config = dict(
    n_layer=13,
    d_model=128,
    n_head=8,
    n_kv_head=8,
    head_dim=32,
    d_mlp=512,
    vocab_size=1024,
    activation='gelu',
    norm='layernorm',
    norm_place='pre',
    norm_eps=1e-05,
    positions='learned',
    qk_norm=False,
    attn_scale=0.177,
    bias='none',
    tie_embeddings=True,
    parallel_block=False,
    init='trunc',
    init_std_qkv=0.0444,
    init_std_o=0.00616,
    init_std_up=0.0444,
    init_std_down=0.00435,
    optimizer='muon',
    lr=0.00779,
    lr_mult_qkv=0.5,
    beta1=0.9,
    lr_head=0.00564,
    grad_clip=1.0,
    warmup_steps=200,
    schedule='wsd',
    decay_fraction=0.42,
    decay_shape='linear',
    final_lr_fraction=0.02,
    batch_tokens=16384,
    seq_len=512,
    doc_mask=True,
    train_tokens=171700000,
    steps=10480,
    dataset='wikipedia_en',
)
Each number is 50 + 15 x the weight over its row's rms, rounded and kept within 0 to 99. Layers, rows and columns count from 0. The size before them is the row's rms in percent of the matrix's.

# o: layer 9 attention output (transposed), 256x128, rms 0.0655, rows 88-95, columns 0-63
# v: layer 9 attention value, 256x128, rms 0.113, rows 89-95, columns 0-63
# q: layer 9 attention query, 256x128, rms 0.0883, rows 96-112, columns 0-63
# k: layer 9 attention key, 256x128, rms 0.0916, rows 96-112, columns 0-63
o88 107:46 41 35 32 58 50 54 45 31 46 61 43 48 32 23 42 44 25 54 55 52 50 62 43 68 52 49 57 69 35 38 59 41 48 46 51 41 76 82 57 85 49 60 23 26 59 61 31 72 38 70 45 43 41 90 58 50 35 29 21 55 43 90 87
v89 104:52 44 23 77 58 66 35 58 41 22 31 27 83 32 47 40 35 54 30 39 53 74 30 33 49 42 60 63 10 23 58 51 50 38 63 54 58 71 57 42 33 35 69 69 74 23 22 56 61 63 68 52 40 59 65 38 74 53 63 32 57 49 48 71
o89 095:62 50 66 17 34 36 66 36 65 74 48 51 75 47 44 59 36 63 46 58 59 44 65 68 30 60 55 60 42 61 46 44 66 39 41 69 26 50 58 45 46 65 58 62 34 67 47 63 28 71 50 32 74 10 40 67 63 59 32 38 43 46 42 38
v90 094:45 10 38 33 51 51 62 47 52 31 61 22 68 70 66 36 28 55 52 56 54 39 39 54 49 75 37 49 46 50 50 74 64 31 39 68 62 45 57 60 06 57 10 62 48 66 45 63 32 60 54 60 66 44 49 26 89 33 49 40 67 39 53 49
o90 101:65 52 46 45 41 60 58 47 36 68 31 80 53 37 55 42 56 70 28 42 65 72 62 64 40 42 49 26 36 52 41 38 38 40 38 78 60 54 46 64 80 56 55 34 32 49 56 40 62 49 31 57 30 45 64 65 41 41 42 47 36 53 44 60
v91 103:41 44 64 59 14 78 33 74 33 56 21 43 41 40 69 64 62 55 65 50 55 48 32 49 87 41 38 64 40 37 22 57 49 58 45 15 60 65 43 36 29 47 56 52 36 93 25 68 51 57 57 56 37 38 41 34 43 59 80 36 57 36 65 53
o91 099:58 70 75 41 83 24 78 10 52 45 61 70 53 37 40 27 57 38 64 56 55 61 50 50 51 43 30 68 63 58 55 47 58 42 46 43 40 61 61 50 81 30 40 46 45 38 49 30 48 43 41 40 46 56 34 59 53 36 48 61 37 53 30 38
v92 125:52 47 42 57 64 70 63 77 40 56 46 64 44 44 62 37 21 67 67 34 43 49 29 73 71 39 53 56 23 54 25 65 63 39 26 56 34 44 69 68 47 09 39 60 68 43 41 66 59 46 36 35 72 31 45 47 45 41 52 37 61 39 64 25
o92 127:50 59 38 41 65 06 32 65 38 55 27 55 52 59 49 41 30 50 64 47 64 60 62 61 34 53 52 78 51 48 45 27 18 43 76 33 47 36 26 55 30 71 40 37 55 44 76 47 47 53 40 53 30 54 56 36 46 43 47 41 39 53 51 65
v93 119:54 43 45 57 54 74 48 45 31 47 60 65 52 47 32 53 75 53 38 68 50 13 42 24 35 50 60 64 50 49 55 61 57 77 65 53 50 30 59 59 46 59 67 58 59 78 92 33 00 42 34 50 45 47 54 32 36 46 27 40 40 40 40 69
o93 104:41 24 72 49 41 19 61 29 56 55 51 53 07 49 60 40 60 50 47 53 43 52 60 58 67 44 57 27 47 43 49 62 56 59 56 50 66 67 22 40 57 56 31 45 08 63 27 51 68 26 58 61 37 44 75 56 36 59 54 54 39 57 66 37
v94 099:67 51 61 17 16 55 24 28 52 55 58 47 54 97 62 47 48 32 45 18 48 44 67 63 58 44 62 72 58 54 74 18 36 48 47 48 49 27 69 61 49 56 45 40 31 81 66 70 70 62 38 76 30 52 58 38 40 42 51 33 42 70 52 24
o94 101:47 40 68 58 47 52 33 57 60 61 50 41 86 33 49 35 47 73 44 72 23 54 56 40 32 62 45 48 76 41 57 70 54 64 50 36 37 53 14 51 20 39 56 13 99 28 38 24 51 39 64 43 72 48 60 52 41 46 33 44 73 46 36 45
v95 102:63 43 46 32 51 36 42 62 38 40 74 65 43 54 59 56 74 32 43 68 67 67 71 42 40 57 44 43 33 53 65 76 20 62 40 62 66 53 40 72 49 75 53 50 71 29 61 68 62 63 39 13 25 54 23 48 24 53 59 50 24 43 45 35
o95 093:46 47 41 63 32 44 50 40 64 21 33 34 62 51 69 29 38 69 45 33 44 42 45 50 39 48 50 65 58 55 49 32 45 25 70 57 36 40 48 28 73 39 78 66 53 77 35 39 53 72 67 52 62 28 42 57 56 56 42 73 70 45 88 60
q96 104:62 62 41 36 44 55 64 47 72 45 46 33 51 45 71 42 52 71 49 86 82 34 61 30 64 30 31 50 67 15 27 65 63 46 46 62 59 48 49 63 58 68 75 70 58 48 55 42 55 69 49 57 45 53 60 63 59 30 29 37 21 48 60 57
k96 101:76 44 30 58 74 56 45 37 63 32 35 64 65 58 42 31 55 65 27 76 76 51 71 44 52 56 26 51 15 58 54 20 55 40 38 53 55 44 68 49 51 65 51 53 48 24 59 66 61 34 43 51 31 21 44 65 49 27 34 17 37 58 58 76
q97 071:46 76 61 70 42 64 42 51 72 47 40 43 54 53 82 42 24 32 45 46 47 46 52 46 41 22 41 63 74 32 25 63 43 65 56 19 38 40 66 66 17 53 55 49 43 56 41 27 37 61 49 13 87 39 54 67 24 48 79 69 26 50 34 36
k97 065:54 42 56 64 41 66 39 48 43 65 40 63 50 25 79 55 06 76 71 47 27 67 68 38 59 65 40 35 38 52 55 70 40 39 33 36 49 65 71 74 56 77 54 47 48 42 54 57 31 47 64 60 43 57 56 58 33 50 23 62 66 32 60 73
q98 072:82 23 37 55 60 61 57 41 49 47 31 62 62 51 73 80 50 67 61 39 35 31 28 57 57 58 24 31 24 68 33 57 55 47 47 69 46 46 45 41 49 12 55 51 26 55 59 49 42 48 69 42 49 41 18 42 36 41 75 26 45 53 52 73
k98 082:51 44 30 40 57 56 53 73 61 49 60 50 12 45 65 32 38 54 59 54 59 66 31 44 39 58 53 46 62 72 64 68 35 94 54 62 43 43 53 36 23 55 54 18 56 43 69 59 37 35 47 58 33 55 34 50 51 26 32 66 71 53 29 55
q99 077:76 52 33 52 23 48 36 47 58 58 56 72 47 40 43 39 14 51 66 41 42 51 45 63 56 33 44 32 43 77 51 50 61 48 51 54 25 63 61 50 52 53 33 62 44 56 77 27 70 66 64 21 74 47 25 60 45 58 40 43 44 63 54 43
k99 078:56 33 44 59 63 37 36 64 47 65 56 43 35 49 45 37 58 69 27 36 67 42 42 55 45 68 56 34 50 58 46 40 26 30 40 42 63 50 34 69 68 68 39 40 64 82 42 58 55 21 25 63 55 66 30 53 44 48 39 59 49 53 24 49
q100 076:43 46 50 44 65 61 44 53 51 29 65 63 55 79 37 49 60 44 61 59 44 53 24 32 39 58 68 47 57 61 58 61 71 63 42 19 40 61 39 65 43 39 44 64 82 52 71 47 88 50 18 39 73 40 67 47 37 78 51 49 33 71 39 60
k100 083:38 27 60 49 42 51 43 32 41 56 50 45 42 41 62 31 48 22 31 29 39 63 47 23 65 57 20 57 53 41 59 56 50 52 65 65 21 33 39 59 64 22 32 66 44 66 56 66 43 32 43 65 68 47 52 72 57 80 97 40 67 45 54 25
q101 080:33 36 51 39 47 61 47 35 50 15 47 60 69 55 40 64 23 86 42 55 60 48 38 77 39 25 43 39 37 49 71 56 55 58 29 59 52 37 61 55 49 53 77 41 75 74 89 47 78 45 45 38 69 56 83 20 28 70 42 49 45 57 62 37
k101 093:17 02 61 26 48 51 62 65 67 70 45 61 33 63 84 65 47 81 59 49 58 63 34 49 59 58 29 51 37 34 76 38 42 73 52 57 54 59 40 63 71 29 47 65 50 50 31 58 34 42 29 63 47 74 45 73 33 60 65 38 36 56 73 56
q102 101:66 82 38 64 45 46 56 24 65 45 62 38 70 43 64 37 53 47 44 53 49 51 40 72 72 25 61 59 44 31 37 49 35 43 44 22 46 42 58 70 46 59 55 58 65 58 49 60 25 53 40 70 68 37 30 45 24 25 35 84 55 47 25 61
k102 101:66 45 50 34 25 74 50 87 72 72 36 56 61 56 24 41 50 83 58 57 34 20 69 75 59 55 38 65 28 59 33 60 39 39 48 33 64 55 29 50 53 51 74 57 33 53 51 65 48 43 43 30 56 45 45 57 71 09 35 90 56 52 20 69
q103 070:53 63 52 67 39 36 63 33 66 23 49 43 56 62 62 35 65 43 70 42 62 57 47 55 65 47 41 37 64 42 38 52 76 61 32 16 75 51 48 54 49 35 49 35 57 44 48 50 44 71 54 29 54 69 33 37 41 43 55 77 84 26 36 65
k103 074:28 42 41 32 47 68 57 64 53 30 41 36 56 51 56 57 45 38 62 58 33 36 54 77 59 55 47 63 56 51 33 71 60 70 60 41 28 11 63 46 38 34 42 37 41 69 75 52 31 44 84 66 25 41 63 63 67 39 63 79 36 43 59 53
q104 092:69 27 44 54 40 70 44 59 31 45 59 50 57 53 21 63 30 51 43 43 31 50 53 49 45 80 49 57 40 62 61 43 49 47 31 58 56 47 49 40 69 48 50 47 52 54 38 73 23 44 42 46 28 17 41 67 66 63 71 60 56 38 41 50
k104 092:69 29 25 17 47 68 70 78 57 55 56 36 49 48 48 60 73 44 55 34 50 35 29 41 59 50 38 58 72 39 60 68 63 40 48 35 79 65 21 45 65 34 54 56 58 61 49 39 77 55 32 60 65 38 35 38 46 77 69 55 21 33 38 35
q105 073:50 88 34 61 40 48 56 55 53 25 55 48 78 74 53 53 25 42 62 29 30 72 20 76 31 42 55 51 78 46 56 67 71 47 53 58 69 51 36 50 41 31 35 59 63 69 49 76 25 52 44 43 63 57 56 43 43 79 61 46 47 62 59 37
k105 087:27 52 56 24 59 49 56 34 58 55 54 39 28 49 53 46 47 78 54 51 45 33 41 58 39 63 27 40 66 25 45 83 29 41 66 39 57 36 38 52 42 38 38 29 73 86 73 66 29 50 49 75 57 55 53 63 51 58 62 92 58 53 45 53
q106 084:32 77 44 44 27 38 76 56 45 62 69 57 71 58 62 52 57 52 44 49 43 40 56 43 32 39 42 55 42 41 15 69 59 39 32 43 52 42 22 55 22 67 40 77 52 33 52 41 41 36 39 69 75 38 69 76 43 73 38 38 59 27 41 68
k106 091:86 20 41 54 55 23 55 58 48 73 24 63 63 28 64 36 51 55 35 57 56 40 65 35 46 54 50 47 18 78 54 52 59 15 72 60 38 74 64 33 60 69 55 68 40 10 67 58 45 51 53 19 45 50 43 48 37 69 50 23 45 52 50 81
q107 084:59 41 45 59 61 37 49 37 66 49 48 60 42 58 65 31 36 40 47 42 55 69 43 81 49 34 32 21 30 26 55 77 55 43 58 92 86 54 35 70 63 51 46 80 51 70 45 55 58 43 60 41 50 33 52 47 47 64 49 56 49 44 34 46
k107 084:61 56 64 57 51 43 58 63 64 58 23 77 52 38 54 48 60 62 13 64 60 12 54 70 59 75 14 43 29 57 46 32 41 59 59 42 46 39 58 46 68 57 48 42 37 51 30 52 45 49 46 38 52 69 27 62 40 29 47 48 42 49 36 78
q108 099:58 11 51 62 70 40 49 59 23 50 59 44 43 50 70 66 47 56 80 49 60 32 49 32 65 71 15 51 39 62 57 62 35 28 46 54 39 33 38 62 60 50 44 30 61 30 79 53 76 54 49 61 50 39 25 49 62 06 70 27 35 60 70 49
k108 089:43 39 51 05 47 69 64 59 58 51 54 36 36 69 28 35 45 56 62 65 39 53 57 50 48 56 47 60 70 62 51 65 39 69 68 33 48 71 42 65 47 40 51 64 60 67 43 64 78 34 33 66 49 23 40 46 77 28 64 58 49 30 44 39
q109 099:65 52 26 41 35 71 51 66 32 48 40 42 56 67 32 83 68 26 45 21 32 40 51 34 54 74 55 25 39 64 53 36 75 55 30 66 35 53 43 27 58 44 48 54 37 32 56 59 63 41 41 57 30 49 45 43 50 48 47 51 52 57 50 40
k109 100:65 44 20 37 47 52 45 43 35 60 86 35 39 62 62 42 68 18 49 51 71 50 15 27 56 40 71 52 81 45 73 69 38 60 60 65 59 35 46 57 37 25 50 46 52 48 71 38 22 35 46 65 34 41 69 27 51 73 53 45 51 63 43 41
q110 073:47 63 48 55 50 66 37 48 33 64 52 34 65 36 68 50 48 44 50 46 32 61 62 61 37 19 58 54 57 30 54 37 66 72 41 28 67 65 52 61 47 83 51 65 62 62 56 35 42 48 33 76 47 33 54 37 33 52 29 64 67 33 66 72
k110 080:50 61 11 62 43 52 44 66 13 71 49 55 30 38 46 69 68 43 39 31 43 34 33 58 67 26 41 85 60 39 42 59 39 41 50 46 46 30 43 48 61 56 25 69 46 73 67 08 62 25 54 72 50 63 62 39 56 57 77 58 65 52 46 40
q111 079:55 33 39 69 42 57 41 60 34 52 39 58 18 37 59 82 76 68 58 43 30 49 35 38 27 65 43 51 52 59 46 56 77 60 54 68 46 58 74 42 52 12 28 65 14 17 58 59 51 55 67 66 50 46 47 32 68 47 25 52 59 64 60 43
k111 088:41 78 62 48 43 38 48 49 31 49 51 40 49 59 77 16 50 16 99 59 35 42 53 53 36 37 63 54 68 58 46 65 46 68 60 54 37 27 75 67 37 32 14 34 41 52 34 40 33 57 43 67 52 67 42 34 43 57 51 47 63 48 40 44
q112 075:70 35 52 30 52 44 31 49 37 53 43 41 43 48 39 57 50 47 58 48 25 65 26 78 40 39 47 48 79 58 80 49 39 63 60 93 30 59 43 37 56 37 38 43 43 44 61 72 46 58 53 46 34 57 58 00 45 68 49 33 69 59 62 25
k112 076:11 58 75 27 60 47 93 41 48 44 56 34 41 71 46 44 56 36 89 84 56 47 07 37 50 46 47 43 68 17 63 74 53 60 66 42 41 37 52 71 44 37 52 51 69 56 55 42 47 43 52 53 56 48 49 54 55 52 48 54 43 50 41 48